Weights of a small GPT-style language model, trained from scratch on English Wikipedia.
Size: 9 layers, width 640, 10 heads of 64 (1 for keys and values), MLP 2560 SwiGLU, vocabulary 13844, 70.2M parameters.
Architecture: RMSNorm before each block, rotary positions, no biases in attention or MLP, untied embeddings.
Each number is 128 + 32 x the weight over the matrix's rms, rounded and kept within 0 to 255. Layers, rows and columns count from 0. Numbers have three digits each.

# layer 3 MLP up, 2560x640, rms 0.0236, rows 935-971, columns 0-127
158120136175136150148172111160109152121162110127145123156108201156087162165119161178073138181066116141171109120097136143094125110100151105135161096146065072125188147149129113109148122152132083154118094156104112157130142111137112180102115133103161117139138153141100104114090099139107116131111096098095124196148144175190182079091105152092137137165136091098186172109163151123101108127146
114155147146108147124147172077086163112071155116159170127154091085089100124142080127119131117114113128135091088148189157084172067154115205094160106126125149091136140188150099142137133129100118145152129141172170115157114130147136159191081080136116127065155103091137154125097101134068128147101123134094146131154147185158112128106101163167112121131126115152119065124138159156154115076152
152068144134140055090144121165158154096115156108105102128151162060127128110087142143120146116154126146154143138156142123089119126188164159170154131137120125135116112170113136144103130083098146151129118157134074109138072088095111144112146102089104131174155155076126182122125132101143089147135120103091106144165113161074070152154079165163078133124089108135150158095192130138113097100137
139136145120204118079154123138132170062173116095115161125108137173080103170128202129134134149089125155095133078092081134117111138091096080124118113129148162094157128127141086074113163154138130119131139127157148129167136106138142126155171103108169104101114120143123116123108116103125129088086126149096153141131128139107147146125108114133115123155103129154105136134131108152109127153100
035124115176165153108109146139126147072139114082201195181166101101120123130108171066138107125132108152104156149166144111130134082154083135105151129144127102109148102155116088139129174128149107133105065079076099061170155179124103133182042165079088141152149160147119121102167177101091077099098142176145126139131188161093132117100142105141143169126079144122168126161098149084131136111177
114151194081117133198146169126123116171143038123190070155081097087159200127063130048130089186133113133119103198139172083128049148104104222183103150106182209118115140153132113124163149151113112133082221110105146190156115143187138157124071087163068091160139154089108076147155198091065093199188084074133112130115128184099074105058154205159100235146110135130102105154060095159102164147140
129087114135122131128109066119149136140117101100092131105171122093091160171119147071118135144122109154098123158081107135148141091146211080154150089122165069073116089128050085117077134122126128165169128148167127127159151154102178046139147121078136148139122124144129067160106130108108143142154085097109183152100121110077108124152160181153167155147168117105141123129178118141155114120112
098159175175096138221117164121157142063069139114056102099127122170097129104145121179069165082126174104118124153113159138183148134090070085071141154125091182107163092160116184133087095137180047159079114104157138141086101096155150171132133159092152104105118231133138142095104067110145212130146135170054112130154157154134151154163120105128193139146127141136122105087125107117171122092103
151147100112145152122124151153154140153095158154133131139076072116143159150128132152090157131130157145153156083133097213126153075077081106097112133154073129111149136151174117135129072157134139164166156172153155123135120162089131089099163120086088052133094128179106209118098169126111132126119122108086182147100110148070118129122139089130118123098105049106096166127103108111192159115093
142134084120176111132177137070135067148109144086134126127200098084124123158144135099134082054148132153175113142104173089172109053103122215108073076137106089090137120158180144160074131083092144163125192112104148153120119154138116109128057125137095124139149133125102110135144176114099165083074165152148107185200133112103129176111150183154117086103074204193159107136183122155168149164125
121180185126170084086131124169158126107134110108141153117146138105150133163154170097139121115103101108129095109114134109100133116118162160128121092141153105099065100114131113085163122119152141125119163127162109109164116165121134160093164166153103123090163093081148138136128202134112149173108071124141121115124129156130120148115167089124146123118116149129062102117078088086087142096174
143127114107162164112119119102160129110132133093100143102093154111196085177101142143100142187142157147143143101087080147110140087111161111160121114130157192130135169104149085131132156151172112136172076138177174142141157095071106100199157123143156099186096131128094114136141162185137190114093173118138078149116072114159125106188107161113149168107111150090136152124119113110127101133123
106064171092154107128128156080122114140121101121096143174097139092096116136097157103090096153100138161137155107164134067050168105113174139158102108073186181127072133187122173107158161092151169083083176107114110184100150143103106069107121140166168130129145111103142206077138047115174060050112103093139150138104164180001149084075091135132106072174069102133158076129169132066155134132121
112197078146129102195149120118113100091119086159188112125133156163103114140134142192110131169128167165140183111100156108104118066161101157153102151166114139091144116135091134123108175085119078132112143148140139130131073138117120121081149117113107097140076151174111115165075146245137103146145154088166139164125103083122135143146121066129152114144162126120122155155152130127160107119165
123100113101158148088118134154189140136106135099109122024084140157173075128126083074076080110112175107152101141141150064163109103105160136125066171101106133098167157135181107114160087125122167078179132088077126205180154102090179132130183068182116168155179131159092182123095219194124069128072112151138145043104123093065161143179170217115122099125165181150150131155112096121148103108135
181122141123121120144088175125170164161131156183136139172074078145165096134157091126074076116151117131104165098164105137135110111145070145077117161171143145156134121113140198155106104126147103169140176169133127104122136115102109149184120097149106165082068138155110165140131137105105123097147234089110114069097112168161124136130109061090197094138151071078120107080096098103179166133120
152133098138071132149192140130113156170059091160059109135099175169071091136051158136047132147144121083137133103116105131078146156123143107185094122106148199114148133057140130105148141061146088093115101093163051184105209157126158095120152151132138104154106152058077189097172134127113145154117104128104165099144190167094150105108148131089156162101094095100152090128098124075185111141126
150142095053134139103157090104171135125122119075124112122109155137115125164165117134175176097172095135142094187086135134161085171065104085116073104145160061111108138172103174083068169154167074169104078086147158097145211082171155119183103096093153099104121189048129142157149191065149166186091125190214157148124093057125114124134134120133093069135173158103217097124103132111102071126094
091136120078144129087058136229133134145084168094124192080178157111124066102079049132160160069166130173102061110047121092178184091078102129071146165105088077113183091085148113163121146132147061061069149109082137071104060068127125103162152168098116172089066094147128113140128148092183150154173126118133044127152124113174165140110153107150140202157171128116108191065158063064156161159070
080145124192122146112087116095061093163127225144155072164110095121123070093077140134165151089163134092165129133101156042163122120052092111177125126153124177158164175146131215147081115097124103145088127159163117083161166157136182140124111134147087166128129122173126117139102176092142173124189144150168185155145135125118208152084101084123131186103104100110171082192137128167114151196116
178136148066098192073126102095164119178163072133156159079207097086080121107206224149138135091093116133115123114155172097205091140098118105161112108177121077164139060075094124150060128140180155144083077152185134042144106119093051149097131212105165123114102155166070092150082195196074137092154119151160216137112123117147104069159122141098106062093132129165129163078195105089080068154114
119138097089095099137076098115203109154156104146101158116139143177101172116162109118125111139101124127129121143133083142137147107136126099118092093108146136137096101178146129180087095149149115148079170117105093155119146135121174213129178109089158166068131098097169163148132141130125127093115118149120148129093158096107093128086171153083113114161151084144094164105158105088167131120103
124126161162141099147158119124109145178115140117201185180125133143103158231198148161100125148118099131084048074150110098216074143153132088108188109136126159088151149151142138091118165132143102153173029110112138091122201148120086086116092167100078156062141158131120111121170120127118133168126178166097148184149105140108148093051144135186141117094157118131128157148176102184143078164182
101122148067083135153157143155083186113127114206140125111165174113107155105119079081162176116089059163120155145126141108123115131091091129125067136176159103099117093114113112122145114121074136152104169142168128175025099148154090114114130042104153090162210120122125129137176124086100167095120138070122151125112119110120150117177194091147180113135160149123130115087119144118124166101148
138119113135096119136107091132113145143068155098121088162169179129107073122105067127126163158051164180151129117099108154068131108120161140129106172160130103127102184139114136127126129127069160103127161193129086113140126102151139099153111131111135128151140065076113148145141112159150133107125090143107130149155134083149110133131099141158085041141150069128152170147150125131167111126131
164086152079127122118102122136196134100100155138107131076114139124081143136126120113108099121164145131140164160154102144110108061119086177104133142127130110139157093163086131096155139187121123141083058162089112099094166125075132141178131126131141100173142191118097141132143074156124124145118116125146129128080113117132141147171067142149116093116173186132080135126077164109112088085145
156144127074095122132170152173114143192165141119127142126168128182086117138141172081098179154098154149154103111139160061103108128149107107118089138106124150076113125138084119110147113141101154111183153148182123079080109078112149093130103115158142145097084154098149094103109092098139120103123131125133148107131127117172108143091145100164147108119119103097120158171139120115138144089129
133158207126135158120115160141145140112117148121167075127115171138185102127095140158147160090164122114149124112082178103183130141148115126125106095143113120080100124100178124164150136155076124081135151148102130119181149094093131139124085119152152138125136120145141164135107152123137118140037138112177160152084102104138081069167110130110118111130156112149100111104145126153108126136142
129113131096150114154120103119103100135158112106186090146120116080165111159134133113144104131112127121133144140137112143092113142148137117086121139110091115111156126156117151152117128181120113145129130158167090119119172165145097114163184113146086115101143148131189160124142102139114137134102186088115116103104118129169123088140101122140112154157129109146106091143132143139073124120084
109147086067145145157154101155150160090169135163170028130132081067167159168138141165133126116112060128163175153092126121142089160104171107077125206112171106142124126156126122095133167139144151141091102129115145144151139108097123121149112105160158167068131129114141147190126096138121107105075113122083169110118121143162099135124133091189128175149157184157139131121094095083106145198122
166162100113094115090169068097133111111100156100169125152123149166098117111134137123035120137102162146066176127101067153138133075138156130110047104145116165093157062186074139155107088104147078170161131138182098123099109084085107128090115139101127136099107160117112080098158154142097108108131153160155116151101161078057110132117122113099152100137148137105127067153171149130120127138109
088129064175124166108115161071150050185134084147100117148066102180119104130124126115086134132139114121122113000153044110126101078162150129205112154167066108142133168092127137086090147115198098108186057156112090051110235166042160090138175153148057130104070089131041159128047133063172104098130102085174110206090182106166167133121098147077108093117112098100157131183150090048105172148089
106119101110151163150139117128162174166139109132119067173093136160158162169130138143105134204157116140150175139131116127145080139124105115116127156119152108116087118144121083083120095079092169172157170080144163146155127104046105129048109075088140121101178134161123131117000156098100176120131170087096099114134167122165066113144075146121112084108101121143152113110124120131166195116127
153135173114088081114128202141158061096123125133081160158150188178109147160109189122172125143161097126080143110162123169127130099111089148131105084162121138124129179143111117147161180124111129131151131155128135127133165060122095116118072160133164108121111114119111155102136154172096157115131171148160142111059103095151088096105109171099103095126121104205098121128052166166153151181104
069166161131143149115112111089153105154090114139102085128103109126142110107127145071189125160163181124136130096075104176151188111099113153130158071047109169079108105046141108064142118097116103115114072164086139106117074183123125093138110140134101098113159113124136104158114145150109063128137085066116087077164131130158152156228112088105171110142157126135168121142124151123170118073173
132095189171122122119126103194150102064153132129106174104149133119146146149127186145136189173132159127111128137084119143224116118131119168155136141127108087136141167163098141132105219140182115140046147108058080126153104187119174157166075144095129120136091157129101144114163143091122129198085163132156097129122141111111159139087155139041092150206165106093145118126088193099141055087167
172102061120144146130151158181096081165112144133060099107110126124092084142083177139122147127084079147153070188104197140140185128111135106157152152095155193119153160092101128134121176134148132077183116096118115146140152129180119116133086161102058119134069141079172109172154128163127119184141119175153175147096161088146117131126137136119152168119156152080093108126108106084088114126136
# layer 3 MLP down (transposed), 2560x640, rms 0.0201, rows 935-970, columns 0-127
150109150150130093153089164144113178103117090121107140181123189193156127062139130101132195121107109111140082082154082078116096180113138104105179129141086127138185171143141197149110135130129093125114103146098084110097132156087144165089122117144148155145160135123160150125150115134108080111119150112099083160161151171130182193141088141093163123159150104169119084096146129097138093127151
164164133121091136131072194162093152159125114106116089155163106122150103116101137067073121159118112118118169125101148156121140056163107193075116051177131122124092148158128105112078137098123145154138115134159134151167096175090132157169152117124075155081085129104105135157060120134116086126151115125111120134157162112153149096168144080128109164162109139098138134155133146147080124099180
139114171134097149155122168108145135137092101130138166084130120134154116119094137137088136102112115148137150080115134112086100118114153152103167095139128107098157122135167095161172148146108142143145144149152063177119078137142159175126146095165121166137150136099128149073177126109114111129098110109089104094190150106149181136134119168107124091099122128123153149133188152132135146139128
109110122133176128109115137148168099127119179206141100139122168111111154137103151116114104165115132112128098106193086132166151128107138114122158116107097146124116091118122161163090133139130129136113095100125158146162137145134132095133154144153122097113172106125152107128137145100137123163107108119124149151108129124065142105116148135126123109122110136134133158135107127122110096134134
107127106127123116161148115136144134131155121110117150143090142120125139176128134107150109071125127081105140154138153155136152117122089137163106116120100093097129144110150088096151108152115131143147127096079130091165114159121133123127142088128093145135122139140113127131114148105109117114117157114120107137060108151094135104066122148155130163137091163122116153121137101148127117150116
106133109131108080144151187104182124120117097182133140150165137143146143143126140079142138145095155079129112155130160133094114116138070156128095179074175125113095108117082127106163098166120112092134151133118168226095107121147172127166126068134112106154122152141156103123159143118089135154102120140137139095194107161129108135113131174154130119133106187115130145133132166152175127126141
098143080167099126171139088086107075151167135107111116163145147132124094111114123145106114111115118175099137127053122156166150092169148137087165086177149097176198104101121085151087169140141111210163169173167109080165151087157055119184137118087098166070182124129096110137150081153117118119186133151095123114143120112139076210096181134098195064122110181118166139098129154062162083101105
151164153172134092121163143162166166128110144113064139107162105133124189130146103158135159134094129124069122098140127137141131167094161117159149094088113145126129148133169121140142133117103129132103122160170104167058098104120171094174177119116112126136145161087154120144165130122125101156148125137113084131185150120135136085150108085131130131165170096124072091079148108134150107149131
087163088137158156112128148132137130162094099121171108037089131175125144162107104103102141144130112130120113087143080166159171150049114124140128209131109140107096111151143198103122085142098126160168136191125102120174118150056196160147172097137131091135071095123124182135121122088146132095080098137082141165098139160073150167128129131138085136101110134081132144140129093071118156143059
211177151154151096081110190111133100149145134117143121157168180183156131147136174068100107112100203078067150142095196071132107128114082183175105066086170155155039129106129090119187149127120172106157140142107122115125129105170109146149120133091130108215150140133127158116129100168115106161139072139195092126128093106113077139146183178132179137135141174147115079164139169218149105177131
116135106133091096130089105125167100123191145113152132105094111135133081176107085124063105155160118136131106102141103105093138091062129048123140193094143108149142152101143076092124119089170136096132107132093124109121114124131083126110174112077111152095137104110106118156084114078095122084112142099180100097063152079106058110102124107148110166138119131109075159151141065082115108150142
155138163110074151134112116107138137145118122130144099088151104105100083122165146064171136138090145142129116154095094142138128156121117085190104145138196128115131178128114151071119128058153114125154083149121148126130196113154104138106119123095102109167115131132120105108136121123105120132151111125104108109113128142150115119142164136148180137149141106146140106131160140097124170143087
107101112106110066119075128060131067108108105132149117157111124138095094080059121077136140156112109134150130088153106060094120145130130103128164153080135173183241183172168100154118148101169185092039175108108148131151084116105085103187062171198187161133187135128179158090138072147178140116171127117173109227196147146043176127107059171143154144110120033128189103193160149087095135105077
128178119083138147101117137099148149123175101070150153103160204088156162057134151106103147194064143019125104137095160121162130097160129133084110086135176124099060082115145154172164158136141114114110150106106101142075104197158165163157096120202117168115151126134167094150155125221112122121121125164138196093073154118161158103113117088139106118160123136113055147088120164179169137090152
090072141140133209162123115162161164165143132100189157073176105201137152195124113142079184130036158153161040081130162079108176094125147206228107088133134108107159134110137106139145139110075180071192101071116105096149175112122157042148126143174141160124119155064145167119128112055206084063109150084122139125039117171078047156165189161148086133174125171087136103143126098136126132121132
112153133134131133097123173140124125064125099139124127111136164196110151092168185156100184129073080090139093129080163131134131099142125163088127070114117152095125148110129160150140136132071151151149053148085101120101086122108107077131148095169169156155099153150144163096124142084074147120098056087088108176212072154168116153140108197113152086175152140156120143177136156128134122126128
135131153124122120110081107181139137128112132118138096138160080105126126108137124171183121134108116127159115140138118117144100135137126120099144203139134094133101157171127128193126105141133169130124112167152143089155098122119124110177074085115137095112129110149185089136070133131150079121144128154109144141150132178139071133175111149144089117105134072142166129142146121141107150122168
204121123209143089128121068120088082108083157206107142154131061098129079071071175168148093146148150143109138049171133105081134123158157123140189119079113095135203060122138156080172122163100176069140119155122112159169097193096130191122148140073144197148143083124133108123132152162188121111189108133087194118252145194093149109134116060116154172119079080189063150115140114064133151077103
123095168096086161134057158179057093139082116145096186091205179118193116092132037157127106077101135121136087142073144136163136141116141141095183099074119108117139142114157079110113118113172072094122096152122107107132105072130169164150158111125165174112107143181154126139152125101154165196117083162131062173238097102162182104060175101110137195141175129138123147055196067130171128181095
119116125157109133100148138132100096124121145152135143052137067121114065230114124182103150113167178097163135149202120157096135118122156166128142136139120109141193135143113132091132062089170127142177123118085222117147180092143141089095135148110139131155113102108116105122108133085107091116111178114161152111107123157152156123138188143111188162116151074111137155138154110074151129111144
165089145115129099151111137085157132118165113089142137122134132142087108154164125135120107102148135165104169126145197121155143106149142084144139015155168105149104099100130147161104127113133108112104088159163132098151092078124107136138132172124110153093109132114112130116115160146103125130150074127144168146139138117165142151141156150098111108124146098142105120046133103111121093148103
115156121096135122067150108126116096157132104145114128169202137107159174120084147114160162133137175060123143088134110137137140111136111099155154113076132136135098084163122116125124097126128165142117164091127168131106169163104139184111180098173089089128121079141147105104137125101089140128123074099108171143027118114171113127179140164150112086099159074170089130154109123147140146126110
097151108106145129113136099149095127162120209107201133051155162141117129145161083185129150144148095222119064104119126135125078155135148084120171173190100102105113124096140118116172171117147125166133017144159055109155151086147107142098098139083200114122176107147102104129065093168104127109118152088107182183076102169156134098137146061112169137124119054127112110104143159123096121101154
164130117104117112150087171105113131095128142074115112107181106116151118173161180118098143094092102101121154191146161091154146124163110179128128100142242134092106147156135149113142161093088142083093138115142139070043118118198104124134133047161101096138158115159147172123087133128041155104115067108111101153013094075178040140096152144115109136167099211130086063208116139155137088109157
117132128128145112136119140115155157098094118123114097115139126114130074140125131144138146120096153137124112120156114165098141123129118156114124206131127070097106165144174129149163107099101127097111155114118137126119108121130144142155119181169088083094129152122120124118140067112172137086108163141143098160136119159089095159109147154126113125159145084152149117091141110149108192139155
082080095156127148097111126195090142092190142171149128148120116110127081099123056073096156150121193186150135111150133118134088158126143128147110201083094105163095065103062099109091142127068144128138177125204170132149092171145156119107124164072114154144117144162083115101070159121125129116100117073145134118068102115194133127156210171167109157123119089144185157065098149122101142135108
150088152166110143118164136148176083153155041128137135138119122157155150137111146121153122118119162178105152145129109088092088160093092148167128150119115138083119177125098149113109128086138109150137146135126159080115169128137121091133195130134151084147122157151082131072125173143107122134126130086124136113100105143119077195115113144122121129059101135080121140137106115152141126091160
148130141092150124177111081115101072125100123146140133051102170138135145129120144114120090147099121057147111135130140169096139142168103132135145085100147119108137129116133113124180157137103157095102144146121108135162185153150128099127151159141157102094113036170113098214157105081102172104128128133124121176083099127110089138159105094100093125179134128070140135141093141133087125129136
107090102085166165107146128097156154113145148116139160099093113137145128113091166124126125125095101113087162092165117129070163155166151100156109077143132146133078129116114151146137120145138108128137127146146119109170105114139092124151151132149113133131163114152097100078118152174161140126101132120136161133142101062086127133112083132121142121115143105124152120138109178140166100126162
142109146138122108092119134137142082125135153113158095143116176139137138111162094153118129149144099178133141069150125081131147141160165148113093113137173164190126168084131078122138097118152101128117118134101118141116168168139125147120129103085115115095134131163150098166167078124144113134126148082139104183123146107107170152153147149140132156126131131162133123099149126162140143128161
131170160192106060110144109150090087133112096095136188140108158195124073106117169148126190145114125034140133116135114107100133133147075156109118146123113111131101073149157140113120085140110121107135154061183152086158114101085098185114160143165124064106142132158164151117126112126070071092106181093077184106093170030066055153118135113114140136102096083138198152107125141143061168124089
086117115123140133113123145113147104138154125120139133127131121142100125151152140126139147129130120201125122053125098139114089110123088104153147037162114132163154154115090126092129146107174107137144088104133111066089180147105110141131143166142108146101137120114095150139119102087150138128137144129182115121014152107107146106135132134100110140138130083122127135129163107123101146142099
133139141118072101194124106201127114185116137118122156150135135083147131106103169180098088169164135099145163131077137157124116114150039116087152144071142140149097128193111096112120121108119202159165172128107158159122114100139058184120143098115109159098158126086129169154120108117127178141106129074096070107128191138117128145166060100105164124100197154128067205106183123098106165132089
106124171076152122116132125125128105102138087115145152106142126086123133112142117117130108107146154123122091118155136128111118137138172157118124158148093135126127108099155128132110098133164149159095182103110115131109160111147121123145107143087128121140089123116130120093092141117126097154115164112100152115072149121113111075106155135168111124098066147108076152034127163131144125135169
074141116096104159166144053101091064164121121174167121081085151125177128124127164096157179122159137184128145152131181084118132191120072121155087089197129172121122091136124138125053152150136069152124107130103128151087150148158195128114109158169131156153132121136161095091125146131117100089161098123128103112096139159139116092176109113076104123144097200117155158149107176128165100101140
156156110101169110078188117127112119086157117112150134120143132200069171136114185174108062165111147069106031133071119165132213099159163140082047080200047073141126154156153121105175173168110051142136135243133088125133119102082156126197122091134102170134131063086125195060101120164119096122154158157150116142178127147186188122210104147164022094113194108180102129111172130104144089129100
# layer 3 MLP gate, 2560x640, rms 0.0238, rows 936-971, columns 0-127
152093160169142109135131106153137115138179071130093139166111192159132119139178211085134118153133136150144139205135120114154110142159125123119173141061178058193130070101142105103145129101159166108132106134110082087110111165130120115086096195115144141209146112142114108135188134138140164134155104122162131128105119120112109131134144136048131093164113090183135145103057084153124111211106
169123146128120176168127158091133066104137138126088173157119154182117134129123112087127180155124124129170087086113133130100109107106063132143169091095145118148117076135133129151141138200179185084149165153087032165116137134164144154123130134191089135125091113142109148065151123157081142131131123110095148108102169139146157135135134136095175094184141166125118104125128176116186122140099
125141134144101117120124132139108152077117102093158195121183132128126101157142119131139146122124144121093098118122149123150120114137123157123132100117153111110126129111165083128132202100141100143112196114142142118129121085127141170132115100096125128101084127152130125095121131141089156119076104113164153080100096145136174125116120070111110150112102115109126146145135136118062140118157
076114141195161168142108168143154166094148071112187205159138133073105127145138180091131115141140103149134171169095143169153105052166089174134122106129177104107099108150117067136162143137113131114112114065081128116203158164112135159197103110099101148121134162137158094086136208087080059092078115122114140139136145178094100169072169131142161157120089156142135135159071170113147064075195
147119224093121103138171183154157067148070088141176086139118112059129150086085158122086122155181156131061130231144224136098112159104111206244133172137202146134075169161177082151164115154034203078071255191116137198142094181205129148101099091183122045174091118147197099149200169183021000170145152099095159017099141148141076142154094185174192185110084115146101164165102180193131110147160
087154132119098161176161141140102179107202180095098060065121134097098168107117099143123141093145170128153095144132090077152056072106091128106147116104133143163183102114079102181122186143134090070163103090198083117122129152091107120077111124096142096138130097129142184108076146149113044107109158174180133132136119099112151061107101143130125138059103073129066152147144092100126226141123
139118145106115089074200177083099128137133126102142159136136153169168143118146114118190160145098176160174151092111070071071151089145146183175073116171147101091090156161070059140126138170131219106181138068109097147186109146079103087127108153180091157076145057134171153180036123111158140081119145068159154100084090114134119126109129152131105145134104107133141095161117171158117152116112
177128132122098174115101147158082133148139097111129129130098097123151123202119142103115067089158122131145139131074132151149134042146098127081117083171119120110094084128097034120156136121145139108144197175184167143109075131136089070128148192129073135145165129188187161075123182138134165074122092169059168108111110122116060107125130173130180087087148130138132104122122120111195133075182
149126184111118152159146163148092178099148053156156192136109208152130102129132096072152135153092131123031126152156125133114159113140159108092115181060204204166018073073114077141187135134161130069091141148133099145061144096141176124138174063139107098134148132167175125121179159185076066144185099119082136088057083137137158103130132173116160169171125109107107119130051133185105149116155
127170183111213079054093123133160116137124105101152163078096119080152108184153149085077109088126099134093134157129121118160179119119159110118098125134155190080108045066139108110179141111156109166136133048091154102184104114134131103123139129124134131118090133075172151127090159114114158111102115170170151140125146125118137143121119066109143105071108193164153121081124106095126095127183
171126115128134146122128105158142167111099100147105112114119110128087128087095106106147094104135143093091130155149118068092105151090134151109153128139166143117130144128094101147074147094144143121126129138182114166107102111109103107131126116133092062138133165163144118177150082119141128118152166093160139106134179136152118163086203151113167121133117144167118163149120086169146176092076
063058057148172184072079127032117165150105126163098115182147140107154125150111134119136177140116178179173049104169078093115189154172111108130125117046124176053143136201103103107120139064143173103098151085103092153039075141139059077180078170139157103183210108092145135119102069132118088127139153111169146161157084183035168101094088184140099076199082142122165106152128135122137184201131
119089182128140164094147179136123171138173175109124141140169127084136110146168149100155130136104104104070043118133152148116158158165179102066161111111147118110133117101137103180177064132101169101161114102123118147134187115126099093150104165155151178085193161103117146155138131091126095136117080150123148097161160187132125111087119188156135125182075124117149090162120136140122145082112
083102082131139170090157133093190108137083109075142133084241159172101139132155140137088104126143145100180062160048145164120184079119124103164124115104073166122114112128148063118174169101127183086167099163121150173084080083098179099145141087172123184168140043197074163185179128151163086180081069102141131129144114143112108139188173118073095078200059152062174149158098048096138167115150
125134161139122086113119071175116112124125106088115094108146119108116130135161111111173104095119112114098108151130132106110129137078173110192119135081090158104160162142113085097119170120178189101125126157146146128140138152144146081113104122139142072135175069125176077126154102125147108150154098186168131141125134074139146132130146152153067220133154159106198102151134107164101141080114
109128088132078110173153117145144170192112139174023114133156130150050048129082134123056119096170115103147129072142073128137111131164137063158168126155121153109113108106135167107134104075178078098148055118162093146092171134101140137124232142097100160179111126115086186039142132086094149165111103106177194124100210204096160136094160155069120129105156123105180105138120149082143140099090
133123123100053133104075115069148148147102121084145137095076112153125103170106104144122054154096108115142136228100149184146133099123176169155075108151124166151081141074109175080160065129109164162090165118158191133096071099173117128097122140128166175069157091094114154189115080131101160131151106081089120132115146071120080177074120105087142091118129119158106134135202072136129147107190
105096145166112094145216109063165154116149110124185041181102129135119142147160202109083120159125127149157213167228114126144103172182200137198104111140163160143094132157075137127117147150124201170164132136135082142139218143178172122115092125144116055124190147136131136173129122148076131133093158127156167127114097107132090144143063183090083084122041129167186158165085189145150089071165
086121153176102217139090123084050137089105211190126066126163100137113124122112144160155116091122105098181135096135183095158119091154104147112173088164152105146150182132137153176122199144156150153125131187145098103154131141137149142116109125142091135133191141184104123153100119135161132120212145136161114112141109149128145172077115081119125117142079192148157109199114144198167137143155
146154145172171074152141173160101129132032113106140109137089120204148111137069086168095126162080115091133161125091120096090241088164152122134124177086148121092092178123159067105185106119049144124140208078077148200115167168118176094131181081199062108124190133143185103120157103064137123112086151111094048109120110172135103179094119085162171151180120130090160138138083160211151136048184
133162183113136095162113127088143150100112096089103050168114087088144206101159126120133110106137133096098134154120171119152163090133139123116156102148167177171109099132160109116170105156133070167064115096086074147143156071116112167203144085139132150127127108140091137113131183176106067106164149175098125123108095131126150069165065147111186168111128129106090118098100150139171129158101
179092114176132128209180169170083105105201099161095145155114140166233032102073122014084184133114104203172104140119149068139115177181142143148075070101146135084174144228165105132099077061136125068149143190125183184153128170137101107196142103138123129208122118095116150109067146067078141191128133155136134135145085130155094118080126225149091095143123181151134175192123143131179169102134
141121119161126112103110118108125162087155092091103194149167109218138107097165153190086095134191184129144094128083136193129162103197104168116144087129130109153115117113133152152191197125160110103140108123132168122139141105113123136182087183137126150101103156134161125101096142085124135157179117190106079125115122136115106152133063173100119133137056172104138063142123139141145137107167
135101132083100123126076111118077148137111165120100106082139118145116128123118128169140080079075112112105133126142100064122122134134161149149112161160125125097125135149204151131138125134135094141083174204099121119086133153132103126106081176115122142144187153144127145165139107135152070163070144166074113164173148157117114173137151079136130067131139089169169142165148144108170157139135
147126127201155160106108085173168157126125136081134127170126092096115088156138129138119145112149086148124124190122130087166110130130133110188152125132148121115166126153102137134137088130109165119122109163161143117129142129120117155165134159139147172114121066123099158163107126165116131175128146109116171166153156096185128160137109113106174057150100100106187110123149151126122152073198
181157104114142103119096110168105191125095130156103108179123166118130117178107136130141186149080095147166129118144146146155124127177147141139073170084129090116104089200078082123123127114102116128186131104158161098135148098086128120136132111138146090096082085141123155179132118105146174154156154162126144098149139116133089173113119111134135057069125197107165131176160124122116138093128
102106108143152161104115138133177178094107144112113171100136122133118136080103122141143116130121129134081105127125131093103133134140157117116128133149113182148131107109163179143127098101156144166119118177112154124133115092160194121131145054138126137107142125081161135111145118125151132157166134114114149140168139131107141127071115166138166174101094128132151137081146134150143069158128
100178134127114153155105094117144116119135129092096150133096141190143125080157119158145147115095155133102108166108147053120132158139103167112155111104128080126134098134113174148128166158140108124147106188121165124146153131133097156100128147139121108181148112162174122154130108121138158152148139126115128174102133127150147157157150115113077120128120149083153159129102103106130133152168
157129085102107118135163114148175147076121092139124035180173102067158161070121147127155144125108112141183176125105174172124081158204174122092156170139147135175134143112155143082143199101070144122100154155085140125143124098086155160133107092178140159122132141088155155144117134144150143139100130091061140085082131181142076156157134139208138106141164149161122169111040134079095119107108
195126138095110163154173165114098125102146144139101135130149116116154157101075106121105172126167109116172130121077176148135127176145110115135112137100099085099155137120186110157126153103132124199099196046125124128152102084129134163115139168146190139144080123092157156084088180069088145128109113115105161181125096137114120130088097151094092103121183121150141121116124129109111121127100
117111188130068117188085074137073118125119165117156127137170128114197136109131162156185132128184169120132146190083190097176141102125064106112145129016146136059049083209153152184143156192139142107077179088089145191176138139209051163131060114141098137165146104128167169106217227119094199189091177108100100157204100190129058055094111107183177197147184143216086157081107144145132137200124
129169122112149152091102146132129110161165150140135064161101130115103098160207126129107114143110090115176118145182157124165138055105158054115111120097152117143123151099152097113196126097125097067115123148144158091101190189125165151144188146106150120118096075109143124158094134205081184100190143095112172087101075133097126144155070152092086076110140109111098101155127114138151070141158
105116145089093096080112186134149082093078132145105107130161202118109134167178116154202151152167124107098158133126104170133119069133091168098112096150140102122100167126109127114173168119143148128187141135121130090116119064118125152114132114179153151125159107159131106115133178135093147085099162131170092094067111127128119145099155187111117108171124150185071098105083145139187140157094
126083141122075058124114137094184080184158158111102132111170151157087114163099171126146161163153086118100128098094170084095115070156186165117167068109088155096119138103129126088087112099133149082148122116131139129109113130097118142096158135084129180110202174146161111176166092064055100111093110174195114079099125110159129151146141130159191111157135107121126076113119151105170127132114
108116135101110072142171113092131158116122067163139106109069108116164105087102107106134119111141128075125149160162163096099090125114131117126117167109142147094063122123084158155127111112102075096130145093146135149126121155163150137102120102220082106167067188102136063162127219128072101146195152113091127112121135094206134150110155160171123176152134124130089095140108097180168129095132
100158142161116169095174145093114071171110122142099137145100130139218130094142132125110148151141155108087133138168117194167163145136085116137160150121126099115094219187097119186100079149078104104093205149120198063158078122111145137171149173151148146126096150151120078108084152144055139110134142095141118159169172132117118103160127146127104160144075110112159151086109116144148184147103